Each number is 200 + 40 x the weight over its row's rms, rounded and kept within 0 to 999. Layers, rows and columns count from 0. The size before them is the row's rms in percent of the matrix's.

# k: layer 7 attention key, 64x128, rms 0.204, rows 26-34, columns 0-127
# q: layer 7 attention query, 128x128, rms 0.21, rows 27-34,91-98, columns 0-127
k26,109,285,191,152,149,172,171,204,220,149,152,199,252,219,286,265,184,186,181,261,193,160,207,249,261,156,225,171,154,154,273,256,177,226,280,187,224,204,207,221,231,175,176,272,121,235,186,195,112,232,213,206,155,252,190,185,172,160,208,234,152,204,221,230,241,223,234,170,159,164,201,207,180,126,185,195,170,157,217,213,217,252,128,230,170,226,229,170,132,221,239,188,148,219,161,178,199,248,170,181,169,294,98,196,215,243,239,205,168,214,192,244,150,174,230,202,258,194,238,225,177,208,221,195,141,130,211,176,275
q27,119,233,173,138,160,198,150,278,183,225,173,223,221,177,169,236,259,232,242,270,211,252,192,235,162,180,209,191,124,145,274,236,183,231,184,225,220,204,205,209,239,224,184,212,173,149,168,137,191,213,188,146,191,183,187,194,228,192,212,159,214,173,187,257,229,238,199,163,201,190,221,194,181,157,175,114,164,220,174,192,227,263,136,201,177,203,202,316,153,257,248,73,204,144,237,225,163,144,217,120,227,173,233,116,186,266,179,143,182,123,171,153,193,246,208,232,165,226,236,222,169,119,184,179,154,192,164,220,197
q91,094,237,230,222,149,141,206,221,253,206,186,222,200,213,248,141,192,203,171,145,208,185,175,247,167,191,261,329,138,185,200,207,224,198,232,216,244,272,172,214,226,172,183,247,282,118,253,152,167,136,152,157,187,203,259,237,200,254,223,210,259,113,172,122,179,246,220,206,199,236,188,207,200,194,187,181,206,199,224,202,177,213,187,151,116,146,219,253,174,245,226,214,235,248,182,110,142,157,150,130,203,256,201,213,225,213,212,164,112,192,174,242,216,207,210,156,182,203,266,210,203,192,159,236,261,144,194,187,246
k27,108,291,187,135,250,166,197,245,244,204,216,150,291,176,194,163,153,165,234,207,235,243,188,208,186,229,184,310,203,248,207,196,171,238,178,232,182,217,228,188,187,192,149,146,251,127,129,179,289,204,255,169,183,188,207,233,240,239,230,237,221,151,178,168,219,177,204,158,164,214,240,243,234,219,197,185,239,176,236,237,232,210,167,275,175,199,164,224,184,207,259,269,186,214,275,180,239,228,118,160,230,265,229,224,263,180,212,255,159,148,214,209,201,173,194,259,177,223,196,109,214,124,152,227,232,153,171,248,153
q28,105,231,165,255,200,199,146,172,141,207,203,163,158,206,138,195,132,219,254,238,162,180,159,160,229,280,161,227,250,175,191,161,190,146,196,154,126,145,230,243,201,264,191,193,247,217,214,287,215,182,163,185,186,177,111,207,241,160,127,167,254,204,222,164,213,133,194,268,166,176,221,193,217,261,185,245,214,184,211,207,164,163,212,216,183,172,248,236,192,161,219,225,142,154,146,249,133,289,220,208,191,134,101,215,180,204,225,171,244,185,194,181,142,245,180,224,185,120,221,217,214,200,161,212,171,250,198,131,277
q92,104,157,193,157,227,169,223,154,211,292,197,214,250,215,158,188,175,149,203,164,223,240,192,193,188,214,258,189,148,218,230,128,192,198,159,132,210,192,172,217,186,262,263,169,181,233,231,243,178,237,218,154,225,201,263,269,156,222,157,225,202,131,214,234,237,193,134,159,198,129,237,238,216,158,196,231,175,253,245,216,270,167,184,204,101,152,224,211,261,171,257,235,167,149,219,285,212,212,230,129,242,166,259,146,205,209,199,173,147,183,191,285,216,155,178,211,189,297,149,205,246,214,168,239,171,178,282,209,194
k28,107,261,224,154,194,212,219,178,225,278,88,204,186,161,169,196,228,156,165,148,163,212,252,240,268,165,217,195,136,145,211,185,181,268,151,191,194,182,173,183,127,163,192,125,167,84,188,179,227,184,233,201,288,198,275,222,169,211,242,177,190,195,182,226,177,152,174,89,141,186,305,165,160,221,135,183,198,211,208,128,222,170,178,177,202,240,158,156,179,132,241,167,232,202,223,197,200,172,264,232,246,186,174,179,227,235,171,204,224,135,174,201,169,186,189,194,185,222,228,209,153,207,221,153,248,176,179,225,151
q29,114,210,190,146,209,189,188,229,247,183,189,165,142,144,272,200,135,177,173,204,229,217,221,201,199,237,201,230,189,175,172,162,133,224,281,195,162,290,170,234,182,239,157,194,249,258,155,188,221,201,214,244,251,176,229,57,121,165,206,203,183,194,224,226,219,233,122,203,153,81,175,178,232,205,149,231,233,186,161,206,203,157,257,269,225,206,173,148,198,194,188,282,206,220,185,234,208,196,156,196,228,192,158,157,265,151,168,227,169,248,214,241,250,241,181,165,211,214,273,169,188,254,194,142,225,142,218,146,182
q93,107,202,240,104,154,154,207,225,183,128,145,197,180,158,249,129,121,182,216,164,236,206,209,171,223,181,212,206,177,155,183,227,148,140,213,223,199,226,213,209,157,163,150,142,221,238,157,247,227,141,308,197,188,196,229,232,245,133,177,284,170,206,250,204,203,169,221,235,197,206,167,211,178,191,207,189,178,164,194,171,234,203,238,239,211,183,144,166,258,240,185,203,186,166,245,177,231,218,167,206,220,126,151,161,301,213,234,194,158,184,182,358,242,228,198,137,148,211,206,232,198,268,185,202,177,216,158,253,204
k29,121,254,170,205,211,172,205,203,191,145,150,134,131,185,184,157,222,260,214,152,170,224,192,215,193,151,235,269,219,176,223,227,183,118,264,201,160,220,143,174,209,164,214,149,234,179,253,201,153,168,190,170,169,228,207,224,188,133,229,248,176,153,292,186,228,174,143,238,124,154,222,185,196,200,219,259,220,263,192,226,225,294,226,268,169,196,173,210,196,278,225,289,217,272,240,187,223,148,212,254,239,164,142,241,193,199,221,163,178,182,192,196,202,229,207,181,93,210,197,217,187,263,170,114,274,213,178,223,228
q30,105,137,125,211,176,178,160,242,218,252,170,142,188,207,167,127,167,263,189,158,240,236,146,139,288,216,271,237,216,180,188,226,215,172,219,174,165,202,159,204,190,172,240,194,225,137,106,239,177,191,141,254,187,222,274,218,155,195,201,189,188,234,185,227,226,158,207,200,218,183,244,186,217,166,131,267,254,220,178,214,156,232,169,250,238,143,130,170,136,294,184,272,177,189,228,211,231,272,175,287,188,208,174,197,158,182,222,162,128,178,189,187,187,217,177,235,238,240,200,125,168,145,203,161,236,214,156,215,155
q94,136,227,223,210,158,216,153,177,159,172,142,201,169,150,215,159,228,205,165,152,221,186,276,175,209,232,200,221,166,214,143,218,214,143,270,242,234,140,201,247,204,318,214,213,216,206,276,165,223,200,247,158,179,231,199,216,241,180,225,215,190,209,236,220,180,242,226,189,127,142,160,173,226,171,149,242,242,217,139,205,271,221,267,244,189,156,132,191,210,186,228,232,194,249,186,229,190,154,199,144,229,130,246,255,260,285,195,207,133,228,207,313,212,214,151,188,146,227,234,273,191,235,145,221,274,212,204,233,189
k30,108,167,173,183,226,208,127,174,184,163,164,208,268,129,188,250,245,186,133,135,222,234,257,236,200,201,234,126,187,246,236,242,166,194,231,290,196,161,142,207,236,243,190,233,243,163,220,182,159,267,137,164,121,242,218,164,290,168,216,132,206,218,203,244,209,220,195,233,192,178,173,266,251,190,204,168,229,196,148,225,224,269,225,181,275,225,234,207,161,214,240,127,200,208,154,172,164,145,157,202,210,132,220,185,201,235,224,284,205,168,213,247,190,237,199,139,176,156,179,220,263,179,209,235,144,209,158,275,166
q31,110,219,119,256,163,216,160,182,102,169,228,229,223,193,223,130,215,256,141,192,250,204,128,76,239,211,175,188,208,159,164,265,248,198,237,130,155,309,193,258,201,205,161,200,263,164,239,177,194,208,157,147,186,261,166,198,151,270,197,183,136,238,214,160,185,182,131,232,220,230,178,194,199,289,163,159,166,231,167,236,173,207,198,243,221,232,218,185,214,172,209,249,187,203,283,235,259,236,195,207,177,213,195,228,209,175,210,238,230,162,220,198,135,229,206,170,217,190,140,194,238,274,216,194,223,153,227,175,237
q95,121,208,180,141,164,236,134,209,157,262,202,198,265,230,180,191,241,196,162,138,171,260,201,194,193,211,185,228,201,225,244,184,133,254,211,192,153,208,210,187,155,194,146,245,225,179,125,190,223,171,185,203,262,273,260,265,82,124,156,179,199,191,160,217,300,233,204,145,271,239,255,268,209,191,164,157,212,204,245,199,223,187,219,177,239,245,234,170,213,192,231,152,248,199,281,269,177,229,224,210,228,234,92,189,161,200,197,180,231,226,222,193,242,136,231,142,282,227,176,195,198,196,213,220,229,190,147,204,185
k31,107,166,220,175,237,235,148,179,240,223,229,185,191,119,203,188,245,171,129,234,220,194,163,248,200,216,102,186,221,213,291,139,144,260,193,197,229,256,194,227,163,222,139,231,162,183,173,183,176,149,182,166,199,265,175,161,194,189,271,122,101,165,173,247,216,236,165,201,258,166,231,170,187,153,126,151,258,240,164,223,250,165,179,128,248,158,188,197,278,272,176,131,244,179,141,218,194,238,233,178,175,237,232,205,169,209,172,229,211,205,142,242,188,132,169,182,200,160,161,205,244,149,197,207,218,224,181,164,232
q32,093,225,195,225,161,203,200,121,231,229,259,222,207,200,192,129,229,200,183,205,193,181,193,243,160,140,197,160,177,233,177,212,176,197,210,201,171,132,207,188,157,171,135,168,188,205,139,184,305,105,275,192,178,249,183,213,158,254,297,172,170,187,249,218,147,243,177,219,248,176,216,202,179,229,196,206,235,235,240,173,240,159,269,147,200,159,268,176,263,172,224,233,242,202,101,168,175,177,252,211,228,189,285,184,122,276,236,193,151,271,171,210,260,204,198,229,176,169,198,183,198,243,264,217,179,173,211,273,236
q96,073,212,186,131,219,198,226,285,234,234,236,175,211,189,180,133,182,219,223,144,159,186,175,209,176,229,58,212,271,189,174,239,188,238,213,198,224,214,271,254,175,239,136,252,245,185,195,171,122,197,213,140,247,175,286,264,201,154,239,228,166,214,197,224,217,209,176,172,223,158,196,151,241,171,103,229,178,179,221,172,273,166,274,149,186,216,184,117,207,160,234,230,187,202,254,196,184,154,222,155,198,263,242,182,158,190,186,188,213,205,243,264,233,228,198,207,273,231,234,240,152,164,271,184,172,165,197,167,224
k32,080,258,144,199,274,213,184,160,256,232,150,151,184,232,160,186,251,189,121,202,137,203,217,164,177,174,242,237,163,242,293,173,187,185,242,108,199,237,189,156,179,219,224,145,221,229,175,209,280,149,135,178,195,181,169,206,242,140,214,177,176,217,129,187,225,158,216,163,203,267,228,170,198,229,183,192,171,129,154,211,250,147,112,190,211,131,161,271,188,232,249,152,241,233,181,200,188,136,148,200,219,247,154,179,240,106,247,206,189,208,152,195,168,116,192,195,204,212,212,202,210,226,128,178,193,183,248,202,163
q33,084,209,216,174,201,185,181,202,143,260,148,208,212,247,147,171,289,263,204,176,188,223,192,187,228,238,180,239,257,116,208,231,268,154,189,155,202,206,241,217,147,227,208,222,195,166,195,226,165,258,196,242,171,112,244,198,278,168,129,221,254,174,147,131,181,116,194,143,210,223,220,205,275,169,251,180,202,166,181,259,189,210,117,224,261,183,206,213,199,233,200,175,196,202,250,237,287,163,155,192,175,241,183,237,267,128,154,172,147,102,193,144,160,134,258,221,183,202,177,184,192,172,182,218,240,223,195,207,199
q97,070,201,201,207,133,218,155,191,203,202,209,176,223,231,173,227,257,285,200,243,210,120,253,149,260,244,183,261,174,174,179,234,213,149,142,166,211,184,124,229,212,206,193,166,187,270,194,207,216,203,184,239,169,185,133,184,243,243,184,173,205,226,188,173,175,176,190,251,173,190,206,257,192,164,293,107,192,200,154,212,124,224,116,183,221,148,119,235,175,196,103,181,185,202,183,234,157,234,126,157,237,182,214,158,242,200,181,143,207,153,219,176,160,176,162,243,145,187,196,221,215,211,159,154,253,208,240,323,233
k33,087,222,290,143,144,147,262,225,227,190,162,212,194,207,217,226,162,148,191,178,266,135,202,275,125,165,217,198,186,221,192,184,203,247,205,191,222,185,182,167,224,193,191,242,204,176,264,192,225,240,204,185,196,236,149,255,111,256,238,271,178,165,120,217,245,225,204,162,229,176,200,199,179,179,173,275,236,256,301,242,148,252,205,205,181,249,205,186,135,223,230,169,188,106,244,138,197,161,253,277,213,211,183,175,176,197,174,269,259,199,265,156,172,173,166,175,180,248,158,159,146,184,166,223,192,209,191,182,260
q34,095,224,207,165,277,205,294,179,158,172,108,180,65,211,255,142,234,234,221,206,201,168,278,187,198,194,150,217,245,200,221,154,226,161,140,208,186,179,211,143,161,180,147,151,197,235,257,196,195,172,170,269,201,188,217,191,256,201,92,182,154,238,203,210,134,175,240,210,211,213,191,214,202,209,276,254,204,239,160,221,222,290,188,188,196,233,188,147,171,212,152,232,228,235,253,179,239,254,189,247,239,156,245,118,255,170,193,241,155,205,230,202,134,174,175,238,186,229,234,219,224,246,218,173,209,159,200,247,189
q98,090,223,181,194,200,217,239,211,239,238,229,124,182,187,156,210,187,149,221,226,113,128,198,258,236,251,202,163,308,174,176,268,249,117,274,215,204,187,210,250,232,180,196,188,264,180,188,219,255,255,179,157,171,183,174,155,151,207,178,279,172,142,221,113,194,204,193,220,205,288,138,135,193,126,194,187,124,277,201,148,175,197,169,150,197,127,165,247,146,199,242,217,203,176,200,213,211,202,208,236,209,231,243,173,225,187,162,136,203,145,205,207,154,186,280,190,157,211,199,192,191,199,192,227,224,196,256,263,185
k34,089,177,227,252,180,203,140,142,222,128,200,199,198,112,224,242,265,102,219,162,226,184,177,214,173,230,197,175,136,229,193,167,162,200,209,114,212,206,220,158,235,220,202,202,153,207,180,129,204,185,245,219,202,169,204,319,172,210,203,189,203,186,114,253,175,219,175,152,203,174,170,214,271,207,185,178,138,223,193,266,202,258,159,172,227,173,185,210,189,238,189,109,172,190,271,120,143,201,257,205,184,254,196,233,163,207,150,199,264,204,192,121,235,243,232,214,189,151,204,141,189,247,223,96,219,176,163,186,221